config = dict(
    n_layer=8,
    d_model=768,
    n_head=8,
    n_kv_head=8,
    head_dim=96,
    d_mlp=6144,
    vocab_size=13948,
    activation='gelu',
    norm='layernorm',
    norm_place='pre',
    norm_eps=1e-05,
    positions='learned',
    qk_norm=False,
    attn_scale=0.102,
    bias='none',
    tie_embeddings=True,
    parallel_block=False,
    init='normal',
    init_std_qkv=0.0234,
    init_std_o=0.0234,
    init_std_up=0.0234,
    init_std_down=0.0234,
    optimizer='muon_variant',
    lr=0.00932,
    beta1=0.95,
    weight_decay=0.029,
    lr_head=0.00444,
    grad_clip=1.0,
    warmup_steps=200,
    schedule='wsd',
    decay_fraction=0.681,
    decay_shape='linear',
    final_lr_fraction=0.0,
    batch_tokens=[131072, 262144, 524288],
    seq_len=1024,
    doc_mask=True,
    z_loss=0.0001,
    train_tokens=890300000,
    steps=3457,
    dataset='wikipedia_en',
)
Each number is 128 + 32 x the weight over the matrix's rms, rounded and kept within 0 to 255. Layers, rows and columns count from 0.

# layer 5 MLP up, 6144x768, rms 0.0858, rows 3822-3848, columns 256-383
[[ 95 122 154 108 166 113 140 192 137 152 133 132  90  99 163 122 145 100  80 135 124 141 174 132 132 119 181 198 155 134 135 173  98 163 112 147 179 100 117  91 146 153 158 135 122  96  91 131 100 137 118 118 107 100  99 167 131 112 142  95 202 139 177 100 137 158 101 137 169 121 152  49 172 142 145 132 164 138  87 113 136  95 140 204  80 107 224 145 139  92 168 121 111 106 140 181 121 159 116 164 107 134 169 105 115 177 136  97 134 100 146  75 135 128  34 105 100  63  97 116 134 179 169 143 168 121 146 122]
 [116 160 134 107 116 103 115 150 173 145 126 143 176 146 113 128 147 122 138 123 166 122 124 193 132 136 162 147 149  92 149 115  81  87  60 125 125  77 158  78 120 137  86 168 109 108  74 195 140 128 123 105 123 137 125 157 128 156 146 165 103 139 142  57  61 154 142 107 146 160 134 151  87 108 104 121 144 156 124 142 125 188 108 129  95 154 123 175  96 135 111  44 137 141 159 165 140 156 149 165 141  92 149 146 121 140  83 189  87 139  91  81 141  98  69 133 125 148  93 156 128 174 125 175 189  88 112 168]
 [ 84 135  50 153 109 127  74 188 167 137 171  81 151 101 123 106 138 118 138 142 123 194 131  57 129 146 179 157 123 141  76  85 179  57 119  67 144 206 142 148 126 141 134 115 128 100 169 162 114 179  95  58 102 126  87 150 167 133 128 189 111 132 119 127 136 132 104 139 114 114 165 125 172  99 152 131 116 129  65 132 130 148 166 143 119 129 128 165 123 152 116 143 120 128  94 161  97  75 157  57 159  87 176 137 201  90 158 148 101 233 146 111 129 118 108  98 150 123  66  75 133 100 130 125 129 124 165 156]
 [183  55  71  84  71 123 169 161 101 115 180 160 134 154 106 132 164 150 133 142 105  72  99  65 137 179 144 177  81 139 138 184  74 153 158  68 122 112 143  79 153 213 146 128 126 152 102 122 117 175 143  44 102 185 186  97 131 182  86  78 109 116  87 159 146 105  86 111 136 183  87 116 182 107  83  64 151 114  87 132 134 144 191 169 166  91 213 157 132 150 111 112 180 186  90  81  99  95 106 156 211 131 110 160 119 160  66 132 111  66 155 171  72 127 175  78 163 125 115 143 115 107 143  97 150 115 132 104]
 [ 82 145 170 188 137 139 108 136 121 119 113 179 169 124 152 109 109 185  92 109 116 154 128  83 142 126 161 142 123  77 147 176 119 141 171  82 135 167 153 114 153 114 160 134  88 166  68 163 152 109 179  96 139 126  61 185  93 106 159 155  92  78 147 120  86  80 131 133 156 150 158  85  85 187 135 128 176 120 111 151 146 177 111 109  71 154  98 142 136 110 104 147 111 173 153 106 139 174 144  62 108 174 123  99  80  88 117  61 122 102  95  98 133 131  94 164  61  72 114 122 181 142 179 183  91 207 119 101]
 [158 140 102  63 183 149 109 101  77  67 123 116 159 120 110 131 137 125 122 120  80 146 131 122  89 119 194 104 123 134 115 128 150  90  85 124  92 174 122 106 136  78 120  91 180 175 130 116 168 119 120 104 102 144 135 156 110 175 111  69  62 145 120 106 111  83 129 102  76 165 156 106 125 133 198  64 161  90 106  68  95 141 131 174  84  67 116 145 102  81 136 130 101 102 160 109 140 124  96  96 149  80 150 111 159 164  83 125 108 142 107  82 151 129 194 133 140 110 167 149 184 177  63  86 117  83 102 139]
 [ 63 173 109 111 167 105 115 125 161  95 137 127 157 105 126  54 112  90 125 151 160 111 160 139 146 125 183 150  80 141  31 131 124  97 145 176 197 107  76  49 142 162 112  86 165 128  79  82 132 118 123 167 133 184 110 189 149 127 162 157 147 142 150 115  61 168  86 125 119 179 119  94 129  95 135 196  83 135 119  84 129 129 111 165 130 145 166  87  73 112 156 144 132 105 178 142 143 111 159  99 142 114 106 141  87 164 107  94 147 102 120 153 128 145 144 107 116 183  60 104 145 151  63 131  91 118 150 179]
 [128 185 172 128 141 124  99 125  75 124 104 100 129 138 156 152 135 121 181 106 123 184 158 152 149  41 143 123 138 128  74  77 119 121 133  98 153  84 108 131 141 163 110  79 160 107 154 141 137  95  65 113 136 153 135 124 128  93 115 131 134 153  97 119 125 158 177 160 119 141 114 141  96 138 105 131 129 112 123 155 110 128 115 121 139 127 125  74 102 160 166  95 101 100  81  99 124 130 146 129 120 135 121 125 168 121  83 185 116 136 114 184 120 139 108  52 139 152  71 112 167 114 231 192 130 179 148 159]
 [138 117 117 163 125 113 163 136 103  76 111 124 138 113 118 110 149 103 107 153 148 138 164 152 117  78  89 110 124  71 166 168 127  81  92 121 108 174 151 166 107 119 151  86 189 167 150 179  99 169 115 131 169 109 152 174 165  97  86  72 106 197 145 148 164 162 114 145 109 107 114 105 162 138 122 130 171 136 139  89 123 134 129 152 155 153 169 162 121  81 138 130 127 118 183 140 113 173 112  98 137 119 134  64 162 138 148 125 148 132 100 200 129 104 113  82 131  77 157  64 158 136 164 126 110  98 102 134]
 [155 154 122 170 114 150 126 122  83 124 181 150 136 136 145 147 116  87 122 158 109 112  91 150 129 128 109 111 152 107 151 151 143 109 179  77 136 154 123 142 165 120 152 104 115 135  78 146 116 168 113 157  92 180 127 119 112 153 136 133 109 124 193 165 130 115 146 133  70  95 125 153 151 151 155 135 136 103 133 102  99 117 112 159 129 123 160 133  99 173 112 116 175 126 158 128  77 105 149 153 158 141  98 143 135 122 117  87 130 127 105 143 134 139 112 143 141 111 133 140 175 133 119 150 170 131 118 141]
 [ 96  97 167 163 113 132 138  97  35 147 139 154  75 184  67 153 150 155 142 130  63  95  92 157 110 150 133 153  47 174 132  75  90 153  75 100 101 146  74 170 110 133 153 120 134 145  97 185 119 165 154 173  44 179 128 177 163  67  88 128 155 147 110 150 102  99 165  92 144 132 111  75 111 159 136 147 131 113 101 116 179 145  76 115 145 125 153 137  99 167 123  92  96 112 124 134 169  98 186 124  99 167  90  99 171 128 187 114 132 121 170 140 114 115 133 147  95 199 127  97 127  82 129  61 128 139 117 133]
 [100 159  83 199 152 177 161  82 154 132  90 142 142 123 148  81 138 102 105 112 108  90 118  92 135  67 112 122 131 139  89 146 145 150 143 126 106 172 184 114 155 176 118 111 106 152 149 149 132 137 140 106 173 148 154 177 162 141 161 150 124 169 151 130 163  56 173 114  81 127 118 118 123 171 172 137 107  94 202 108 144 183 143 115 106 131  82 122 155 120 160 102 152 156  50 114 108 164  51 131 166 182 122 184 125 119 116 163  65 131 127  94  99 151 139 141 147 155 151 161  94 126 180 192  96 119 166 125]
 [123 114 117 196 100 139 115  85 139 149 101 155 232 111 191 136  65 184 175 132  89 112 125 166 140 137 115 124 143 139 140 127  98 103 131 134 139 103  91 103 118 141 122  89 144 137 101 146 124  86 189 153 127 137 160 119 122 134 164 122 137 123 133 123 173 140 146 127 136  99  56 152 135 128 134 190  77 134 198 146 156 119  77 127 171  92 131 135 125 154 143 151 122  98 140  79  90 144 133 144 121 116 142  72 164 119  90 183 154 130  86 141 110  89 135 146 160 170 169 116 127 117 103  73 141 141 173  23]
 [173 138 148 185 137  90 132 112 111 145 143  75 121  95 152 123 120  81  85  69  92 167 105 186 154 101 114 161  70 130 137  85 102 122 126 181  96  80 184  84  83 103 111 106 125 143 127 135 146 135  42 114 158 157  99 193  87 114 132 107  69 142 157  82  85  76 141 162 147 148 181 148 175 151 105 119 129 144 137 152 106 121 125 165 157 131 125 101 134 130  88 200 126 206 160  54 120 128 112 160 138 145 131  89 113 122 129 164 178  78  92 142  93  65 155 186 121 137 142 117 151 111 151 123 220 114 124 129]
 [ 90 123 148 104 124 142 134 164 108 104 139 159 107 162 149 161 114 171 101 130 128 130  98 106 157 137 103 144 118 164 116 123  65 136 145 145 147 110 161 186 148 151 107 118  73 226 112 116 162 116 151 130 143 101 236 139 115 100 153 137 131 127 158 193 123  88 113  90  89 145 133 143 108 127  98 131 112 159 138 145 100 127 160 130 108 159 136 177 124  82 133 126 122 138 174 129 117 180  94  81 102 105 144 136 109 125 157  20 110 118 138 153 163 153  44 153 129 160 119 128  94 104  72 141 140  94 125 194]
 [121 101 134 137  89  92 138 133 124 146 179  88 199 107 113 164 134 116  61  62 105  93  94  95 128 100 112 121 113  70 141 120 145 147 120 151 147 173 134  90 122 109 120  70  99 126 115 106 135 130 160 124 169 165 141 120 107 152  57 138  85 182 167  98  83 167 110  95 165 143  47 140 180 164  93 120 112 129 127 161 116 129  86 182 120 127 160  82 140  85  94 153 130 145 205 116 113 199 174 125 154  73  71  86 143 116 108 151 120 166 152 133 115 131 192 152 147 149 158 151 164 102 162 156 126 123 103 140]
 [133 117 116 145 163 122 170 111 181 160 155 104 118 164 140 128 135 141 165 150 169  63 137  98 145 102 118 171 116 130 112 142 196 146 136 165 136  80 144 139 115 177  99 127 143 161 119 188  96 124 115  79 121 114 144  92 111 177 206 108 126 166 159 130 179 140 137  91 147 154  96 147 152 196  82 100 105 164 133 131 112 139 178 125 136 118 123 139 123 109 133 131 198 106 124 136 136 149 139  70 140 111 107 160  86  98 154  61 172 107  78 115  26 160 150  95 129 134 141  85 161 109  86 130  96  87 125 154]
 [163 181 143 102  76 154 119 124 138 170  91 120 199 112 103  76 174 101 164 145 175 142 138 124  89 131 105 115  81 168 154 136 142 154 165 114 132 132 114 116 137 141 149 143 104 162 146 152 108 156 137  68 197 105 108  92  99 160 177 102 118 137 112 130 134 115 148 145  83 147 103 155 133 141 140 114 104 132 133 100 142 111 124 170 117 131  92 154 119 116  70 123 123 125 159 127 141 130 123 136 108 166 152 159 128 141 164 164 129 132 133 142 151 178  50 101 151  98  94 156 132  80 147 138 136 151 142  87]
 [171  94 118 110 139 103 129  86 144 119 127 172  86 141  98 210  64 140 156  64 166 166 115 166 106 125  84 109 141 125 165 115 137 162 161  83 205 121 122  78 133 113 126 140 136 171  88 135 110 124  74 108 130 150 128 110 179 143 169  97 186 153  95 105  91 147 148 137 151 111  96 109 139 139 115 158 143 123 138 141  96 129 167 193 198 144 146 158 180  90 117 125 117 113  98  85 110 132 150 149 101 119 171 129 130 144 133 172 155 176 164 105  74 138 160 158 103 120 139  96 113 132 177 167 158 186 142  78]
 [100 186 148 128 163 113 137 171 189 137 126 108  95 118 112 100 121 103 135  86 131  92  81 143 163 121 102  79 145 103 107  84 113 134 119 160 156 147 160 112  83 101 115 132  71 159 101 130 116 163  59 103 120 120 150 152 175 113 148 124  90 123  85 179 102 112 101 152 154 110 120 133 116  94 140 143  91 188 117 179 132 141 139 146 160 106 146 149 137 109  98 110 142 142 119 147 146 163  95 135 127 138 104 108 113  89  77  93 158 111 158 170 132 111 104 171 141 139 128 120 144 116 141  89  87 145 145 140]
 [105 117 154 109 105 209 111 138 149 145 101 145 129 141 138 141 113 130 197 105 176 155 113 144 103 165 128  82 148 108 142 148  51 154 111 106 129 144 160 126 138 136  96 142 102 172 183 107 153 158  96 118 145 103 110 132 149 120  72  53  58 102 166 168 173 161 170  91 119 128  95 147 125  97 112 204  99 113 133 148 102 152 107 109 112 125  90 148 138 134 145 110 169 103  73 123 188 104 122  82 105 150 139 142 135 146 140  99 124 163 157 120 133 151 118 119 131 137 140 143 137  92  94 170 118 170 135 151]
 [ 92 176 204 114 174 116  87 165 122 121 115 112 117 159 158 135 172 176 151 146 121 159 132 196 131  92 149 105 138  72 163 164 158  59 130 102 124  57 162 149  73 142 110 104  92  83 160  36 166 111 139 179 112 121 113  36 167 132 116 122  88 127  99 163 108 101 150 136  64 106 129 188 140 133 151 134 163 133 114 104  94 108 141 111 170 161 146 124 111 197 190 132 141 134 121 117 151 128 149 125 161  65  88 118 161 102  68 120  66 102  86 103 111 158 133 155 122  81 140 171  85  94  60 170 118 138  85 147]
 [126 106 121 129  85 126 121 103  95  38 147 184 129  99 189 103 142 138  73 121 125 143 152 140  83 124 165 141 154 166 175 163 115 148 144 131 139  94  89 121 123 140  97 137 107 122 138 119  91  94 138  77 153  90 148 128 120 192  93 155  94 134 117 171 114 113 124  88 100  91 204 137 141  65 149 150 155 150 165 153 113 102 158 178 107 125 152 136 141 181 112 118  98 131 128  78 156 100  99 127  97 143 132 106  72 108  73 138 156 137 135 124 110  94 180 139 132 138 122  90  64 141 176 160 108 157 146 109]
 [146 191 105 136 128 122 157  63 150  88 111  55 104 128 129 175 107 118 138  89 137 113 140  47  75 102 149 136 152 181 174 129  91 139 131 147 102 123 136 101 181 167  73 164 208 129 173 215 115 141 152 143  67 159  98 159 126 131 144 143 132 110 127 113 149 143 157 153 149 159 145 135 173 195 136 144 173  40 163 131 126 163  97 151  77 119 145 177  57 130 101 153 151 147  91 120 197 118 108 115 174 163 153 106 158 146  77 123 124 158 148  95 149 128 159 183 161 159 149 123 100  65 114 132 142  74 135  83]
 [114 144 164 137  46 164 104 166 117 138 123 141 126 151 118 130 116 108 160 190 164  82 181 112 126 138 127 129  98 130 118 156 187 171 189 133 137 111 112  96 141 176 143 181  92  88 128 147 100 177 133 130 131 155 130 111 145 162 141 176 182 123  61 133  82 137 122 121 136 198 171 140 126 140 179  96 163 174 104 183 108 100  99 195 154 119 143  26  67 123 186 103 100 166 169 122 177 124 104  46 107 157 117 108  85 148 142 155 118 141 121 144 110  68 136 160  80 157 143 152  73  67 165 141  74 156  93 125]
 [147 120 129 111 107 144 183 129 153 174 157 118 133 133 107 111 119 115 125  73 132  78 129 142 100 163 127 105 156 141  94  98  98  84 124 125 225 136 128 114 123 150 163 156  80 165 113 209 139 128 137  95 197 128 160 114 138  98 129 140 134  96 145  83 166 120 107 172  91 210 107 144 115  75  89 128 127 140 161 132 107  92 163  59 169 128 130 127 115 112 115 114 155  94 106  69 107  92 124 114 108  81 120  57 151 163  94 152 141 109 129 188 146 135 123 151 105 171 120 113  96  92  89 166 134 163 143 130]
 [110  81 173 151  83 142 108 117 148 168 172 137  85 137 120 104 119 187 158 143 157 142 204 143 157 156 101 133 109 173 162 134 110  93 128 143 100  87  69  88 157 106 140 135 161 160 165  91 196  95  83 127 139  69 132  41 115 144 152 128 179 144 152 142 107 150 114 108  61  90 157 133 126 152 206 175 127  84 123  97 130 119 159 131  86 127 129 137 108 130 152 132 102 126 157 136 171 116 128 102  78 128 104 174 120 162 124 179 155 106 145  97 157 109 177 144 106 144 152 116 148 136 137 105 161  39  98  49]]
# layer 5 MLP down (transposed), 6144x768, rms 0.0342, rows 3822-3848, columns 256-383
[[161 200 106 142 131 169 177 106 129  82 142 156 158 168 116 165 150 176 152  74 137  92 172 159 100 159 109  77 204 131  76 103 137 110 111 143  97  46 137 173 143 128 147 171  48 148 147 215 119 122 139 101 103  67 115 139  58  89  93 199 101 103  96 120 152 161 107 124 133 158 140 114 174 123  81 112 147 137  96 116 124 131 165 120  97 128 192 132 144  98 132 100  98 141 147 104 129 127 141 158  82 123 146 121 158  94 145 128 108 100 144 167 154  82 103 177 178 121 161 197 123 123 111  79 165 152 163 117]
 [106 125 162 118 153  98  72 142 110 148 167 146 146 100 142 138 163 157 127 139 110  78 124 127 130 157 185 118  88  99 137  78 137 187 170 127 151 171 143 130  95 106 124 131  57 149 146 176 154 157 107 124 191  97 122 124 148  62 121 139 113 102 108 117 101 146 126 100 135 136 174  83 103 117 155 119 109 106 128 103  98  98 110 117 109  94  65 124 109 158 149 140  99 186 164 157 104 102  96 117  78  62 171 171 130 126 133 109 137  92 149 166 111  56 118  83 148  91 149 159 160 126  93 131  88 145 202 142]
 [150 137 175 173 144 159 156  81 153 174 152  96 124  60  81 119  91 179 144 154 126 123  80 151 168 117 205 144 146 144 136  65 103 171 100 104 158 186 127 141 177 150 117 137  99 121 155 147 113 119 117 127 160 109 152 158 155   0 184 162 113 112  99 122 156 109 139 119 149 109 118 170 143 151 106 136 154 162 114 132 172 102  74 143 138 177 144  68 108  94  86 122 136 195 123 149 120 205 152 201 152 116  92 130 203 107 158 124 138 148  86 163 137 105 152 103 176 111  97 139 146 143 105 110 177 150 140 121]
 [161 121 153  70 101 186 112  88 113 127 163 157  70 164 121  63  60 137 146 175 185 116 120 135 135 175 151 108  95 181  89  71 113 139  98  54 137 231 147 120 159  70 136 133 107 153 108 160 181  92 179 135 121  78  97  72 102 118 159 166 145 144 132 171 110 105 114 124 125 151 183 135 129 149 119 167 134 104 151 128  85 118 137  52 116 138 132 156 115 116 145 143 157 145  67 122 124 139 132  97 183  82 105 175 167 110 157  84  98 117 113 183 117 116 112 115  44 149 144 143 131  70 144 135 160 116  95 143]
 [122 202 135 114 126 110 172 131 110  90 119 145 105 145 133 120 100 108 138 127 164 128 127  91 102 128  91  94 105 165 162  69 164  91 125 100 134 138 104 117  74  67 157  64 125 147 148 120 144 134 150 124 160 131 164 117 117 100 100 133 156 157 127  63 190  99 127 133  77 138 128 134 179  83 122 101 122 137 110 204 164  77 157 155 158 142 143 105 115  82 143 101  99 141 145 133 148 205 163 132 122 111  95 135  93  54  87 159 139 144 119  98 133 151 206 116 117 175 104 121 112  98 115 150 127 151  87 161]
 [103 142  93 157  87 132 114  74  86 150 146  91 148 108  81 127  69  94 164 104 122 151 122  96 102 123 132 162  99 146 130 107 136 171  52 127 139  80 153 120  94 124 176 138 106  88 181 102 162 121 121 183 163  97 102  85  83  88 174 154  91 160 160 101 134 159  51 150 147 141 106 118 158 174 125  72 142 158 129 137 166 131 199 202 152 178 110 131  79 145 190 143 105 140 203 122  71 112 122 144  85  86  92 118  78 155 129 139 113 165 125 189 141  80 114 160 158 152 106 141 122  98 132  94 121 138 127 146]
 [185 122 153 156 138 147 144 126 102 148 110 123 132 142 161 110 140 107 105 107 122 107 102 117 176 102  98 137 171 158 133 159  96 126 111  97 129 158 109 160 132 143 107 163  77 154 122 102 100 155 154  85 126  96 126 137 120 163 168 132 120 110 145 163 180 100 152  92 152 111 162 132 102 143 121 150 125 108 145 142 135 111 161 135  92  88 143 109  85 126 135 108 137 131 113 141 133  91  87 121 111  98 145 124 149 131  88 154 105  92 141 192  69 111 109 157 130 105 166 167 125 139 129 104  93 132 114  90]
 [112  85 151 136 169 117 116  29 131 103 159 122 155  92  83  76 110 123 156  68 141  94 140  94 147 125 142  88 149 151 126 141 136 151 105 104 136 155 118 118  81 164  87  95 115  96 173 201  81 139 141 121 154 142 181 121 156 179 115  93  86 134 121 106 160 141 153 120 131 116  81 183  87 192 118  70 164 111 122 121 156 137 149 141  68 109 141  97 153 167 105  92 140 126 188 149 163 169 124 114 188  65 104 180 123 121  65 152 143 119 125 168 170 113  98 127 196  70  86 122 174 127 170  86 112 124 111 129]
 [107  86 151 104  93 135  64 123 190 144 119 197 112 145 129 207 147 155 157 171 101 135 115 123 102 128 146 173 147 205 112 155 147 124 144 148  67 134 150 135 147 103 149 158 134 101 121 127 148 131 132 129  48  81 155 125 112 154 173 171 108 141 132 171 135  68  85 127 137 125  80 158 119 144 147  81 100 160 113 110 121 133 102 142 143 143  91 121 158 120 164 117 152  34 132 141 136 116 167  70 131 135 138  52 122 154 135  98 138  99  98 122 103  95 138 153 123 113 116 153 129 153 100 136 144  83 132 102]
 [182 104 117 144 149 163 125  99 128 110 165 196  98 134  84 151 164 159 126 180 163 124 113 109 138  94 119 125 139  88  83 170 110 133 137 166 106 117 163 106 139  76 123 148  99 136 105 159 159 100 197 123 170  16 109 163 151 172 116 117 176 122  93  69  83  70 175 132 125  83 132 136 139 187 170 160  63  92 149 111  95 163 158 119  73 144 133 110 163  95 131 171 140 158 124 194 147 127 118 145 148 123  66 151 161  78 148 138 121 100 142 151 100 119 154 140 137 178 141 104 108 146  97 102 137 152 162 114]
 [123 104 149  52 153 126  94 123 155 129 122 102 142 151 142  82 141  80  75 120  96 183 127  67 168 140 179 182 118 115 172  85 187 150 224 120 136 149 126 140 144 150 115 170  91 146 118  95 167 181 111 116 159 109 121 120  80  76 146 148 155  76 141 143 133 161 123 141 107 115  98 104 132  99 157 150 151  95 126 118  81 179  86 105 114 172 136 102 147 101 121 122 164 119 134 143  96  80  81 111  84 190 151 103 181 104 132 131 146 140 146  59  96 154 138 123 152 129 113 157 103 142 139 136 140 104 137  99]
 [150 141 106 100 137 157 119 177  73  80 149 109 111 180 109 187 128 118  79 140 115 128 125 127  80 157  91 122  91  91 145 106 122  71 110  94 130  87  95  87 128 130 140 165 132 129  61 138 110 133 145  65 141 100  62  94 137  78 107 167 129 120 135  94 141 168 111 159 137 123  86 135  96 140  90 132 103 137  60 151 182 110 180 154 108 158 177 119 110 174 155 177 131  91 176 100 123 178 132  77 127 111 101  85 107 140 121 131 167 171 132 131 147 101 105 139 142  83 165 123 133 128 132 171 116 135 120 172]
 [108 101  83 112 157 149 127 145 129 188 119 104 153 103  95 141 151 156 139 130 201  92  85 160  79 170 157 101  53 140 108 163 118  74 156 177 126 197 123 125 125 144  58 126  54 141 126 160 104  92 141  90 101  71 100  75  65  62  50  80 109 117 145 139 139 101 155 133 111 123 114 133 117 105  74  75  95 151  89 119 108  92 104 101 130 146 123 162 112 181 199 124 132 180 143 202 158 122 158 133 172 155 178 132  92 104 149  90  99 146 112 175 164 122  92 140 152 114 138 110 140  74 162  99 137 137 131 131]
 [134 111 169  92 178 165 161 161 132  74  96 104 126 159 131 112 118 107 120 132  81 132  99 137 118 135 105 159  72 178 148 138 148  97  92 153 132  59 125 149 190 127  73 122 134 174  64 130 101 225 113 148  99 121 120 169  98 128 137 127 151 154 107 175 154 126 187 181 189 117 124 167 125 151 117  64  67 141 131  54 133 139 156 154 136 105 122  99 178 122 141  56 124 111 126 103 149 142  72 131 210 158 149 122 161  75 148 106 123 188 144 174 109 113 157 143 151 174 115  70 142 141  70 134 132 123  81 154]
 [120 116 103 145 157 158 146 112 138 114 106 150  88  79 108 131  86 124 145 125 151 147 121 127  98  58 120 120 161 108 101 138 132 143 109 119 109 115 146 127 156 106 188 146 167 103 120 114  93 102  72 170 127 167 162 147 107 133 173 106 159 148  89 150 119 116 128 111 181  85 134 149 144 105  98 154 190 149 212  76 114 135 123 105 112  93 180 107 114 153 159 160  72 117 139 158  95  77 140  79 142  78  89 122 124 148 109 160 117 147  46 169 133  96 110  92 110 130 175 148 127 152 113 128 134  75 210 169]
 [101  83 104 132  96  89 142  47 168 170 159  92 134 115 120 109 153 147 112 146  85  55 144 121  86 110 111 108  89 171  74  80 132  93 135 159 100 128 112 103 101 130 138 147  90  87 106 199 120  83  91 110 107 150 111 124 149 108  81 161  91 123  79 150 130 134 145  30 130 108 168 122  92 162 127 132  71 137 106 123 104 154  73 165 128  65  92 128  69 100 144  97 169 144 138 169 175 196 128 113 162 152 167 142 131 139 107 142 165 130 124 122 139 165 133 153 160 101 164 125  97 161 115  76 143 154 113  71]
 [155 105 117 121 141 103 129 155 103 104 116 173 100 123 115 181 149 157 124 140 144 101 138 108 135 112 152 109 108 203 113 106 183 127 152 177 101 142 155 118 119 152 136  53 115 107  76 227 121 128 157 141 116 104 163 210 169 115 104 161 164  91 148  85 133 151  84  93 169 133  99 130 168 105 155 126 168 150 143 120 169 110 152 126 120 127  65 127 167 143 185 117 139 132 105  93 126 128  89 172 143 123 104 122 170 126  92 113 132  75  91  74 116 127 133 137 123 125 106 122 153 118 169  65 145 198 194 103]
 [132 108 185 160 117 153 127 116 114 108 135 133 147  68 166 115 130 122 189 108 155 175 181 155 146 149 179 102 101 118  87 170 179 112 158 165 161 126 148 147 136 100 113 107  89 146 130  77 100 126 160 162 112  97 124 144 122 130 161 149 165 138  88  97 119  86 179  78  99 104 149  93 104 142  99 118  90 156  81  70 127 166 115  80 130 137 136  89 101  95 149 131 156 159 115 107  72 134 125 161 162  91 155 159  86 110 104 158  90  98 149 143 164 104 140 136 140 109 184 130  14 100 204 150 142 114 205 111]
 [140 109 125 173 142 102 130 125 161  84 109 140 126  99 135 116  77 160 114 170 143 160 106 158 138 182 117  87 148 166 142 157  56 200  65 113 161  94  89 168  98 116 152 121 175  79 166 157 145 177 114 111 125 104 134 147 112 130 160  86 127  85 193 160 163 112 139 129 152 105 143  79 107  85  96 164  48 190 108 124 166 164 145 141 177 108 119 119 117 160  89  97 121 157  99  98 103  91  75 176  50 124  50 139 109 117 131 235 231 137 164 182  91 109 186 157 157 155 123  88  89 133 137 150 160 103 146 156]
 [147 152 118 122 198 119 139 163  72 189 138 148 156 176 110 176 144  62 109 164  90 158 168 155 144 130  88 149  67 166 144 158 200 123  99 162 118 160 181 109 187 109 136 123 155 139 165 112 168 106 138 121 116 144 131 100 142  96 154 158 181  99 141 110 117 120 137 102 143 103 121  95 131 116 154 149 125 136 184 118 138  89  72  97  79 129 143 102 110 126 207  95 108 146 135 126 176 129 108 127  87 145 155 136 125 157 176  72 136 133 103 115 131  92 124 130 120 101  89 181 150 119 142 136 140 111 128  91]
 [126 173 194 139 153  97 180 147 117 115 187 138 135  66 101 128 148 156 143 154 127  76  35  70  86  99 144  98 145 113 175 169 139  87 119 117 103 156 141 125 111  83 195 132 163 106  72 177 173 182 140 137 136 138 113 112 135 148  86 145 183 152 133 140 115 100 163 109 121 117 137  97 127 133 125 111 134  96 136 208 127 142 146 130 134 140 100  87 175  89 113 133 159  77  57 146 126  43 126 165 160 162  67 160 128 161  81 111 129 130 142  89 158  81 129 126 152 169 192  98 116 104 130 119 165 102  75 185]
 [179  77  73 127 164 131 149 105 105 117 123  75  98 102 112 125 114  78 121 101 178 113 131 135 122 149 100 137 158  62 148 122 138 124 129  60 123  94  96 164 128 132 158 101  87 134 101 139 101 140 137  60 157 129 108 155 116  93 133 171 178 194  33 193 134 117  99 122 168 105  71 143  55  94  91 190 152 111 123 141 129 113 112 122 108 186 155 173 130 115 177 114 109 160 177 147 148 130  91 147 117 176 126 155 145 156 203  97  75 153 130  88 155 141 102  92 155 182  90 149 166 126 199  91 119  96  66 112]
 [ 81 149 153 173 138 142 127 180 108 158  94 104 138 115 157 155 135 112 116 108 174 145 115 127 107 138 170 112  45 126 150 129 152 202 175 146 166  89 140 127 115  91 129 141  97  84 104 129  66  36 135 129 117 179 118 114 111 150 163 125 159 166 138 206 172 162 148  91  97 104 135 168 120  77 176 181 150  89 144 119 136 198  69 124 120 129 152 129 124 148 117 123 145 153 113 152  79 155 112 151 103 153 116 109 151 160 107 175 101  94  81 134 128 119 122 131 110 127 192  79 163 154  88 103 149  93 134 156]
 [148  90  84 137 111 153 145 135 149  68 146 166 112 165 122 120 111 161 137 115 139  95 142 188 148 142 125 117 124 118 123 138 126 110  99 148  84 148 142  96  91  97  85 129 119  72 101 136 122 152 116 119 239 121 139 114  80  76 113 147  95 103  65 107  80 157 147 139 157 184 117  77 113 117  63 107 113 151 152 146 171  90 138 161 142 151 122 108  75  26 111 162 167 129 100 140 102  80 152 142  85 146 137 164  95 121  83 134 134 170 135 130 181 147 121 125 106 146 101 157 118 118 123 183  92 107  72 116]
 [103 118 101 128 138  83 150 136 154 104 113 118 139 124 129 194 104 113 110 206 189  94 131 112 151  84  98 112 130 116 101 142 154 151 116 118 131 110 128 145  73 165 165 162  91  58 116  99 101  82 149 124 161 100 158 140  93 135 132 122 142  61 118  30 138 171 235  74  70 137  82 143 114 151 140  87 110 161 160 221 112 130 116 135 151 169 117 134  74 162 146 147 133 139 106 126 189 140 149  81 169 159 135 148 163 112 122 142 105  88 164  94  76  75 144  93 124 103  43 131 132 109 149 154 163 120 178 107]
 [170 135 140 167 113  92  74 140 118 135 148  89 144 108 159 119 182 174 130 121  74 107 141 110 127 137 120 109  51 122  69 133 102 143 136 131  72 119 173 179 122 101  91 147 121  90  85 107 153 146 148 123 131  94 148 106 151 134 100 121  86  91 151  92 119 171 172  96 122  87 111  91  85 113 178 112 132  94 115 139 149 109 111 121 101 117  88 153 162 158  99 107 162 167 140 165 144  69 149 133 174 153 113  94  47 109 144 131 183 113  90 112 155 172 201  73  68 138 149 143 175 107 118 132 169 139 126 102]
 [137 118 119 156 113 160 138 136 151 112 136 171 121 101 130 120 108 132 123  98 115 105 126 100 142 168 127  86 149  90 160 111 184  65 134 149 140 101 109 161 170  97 146  92 185 125 110 186 168 140  81 127 136  89 175 150 187 121 152 137 146  84 152 105 116 108  95 167  87 118 150 163  68 119  89  91 133 154 146 175 131 181 139 100 137  83 133 135 171  81 139 146 116 157  99 149  66 126 112  68 139  40 124 148 107 151 161  73 124 119 118 168 137 180 132  93 116 146 149 102 136 113 111 146 156  72 115  26]]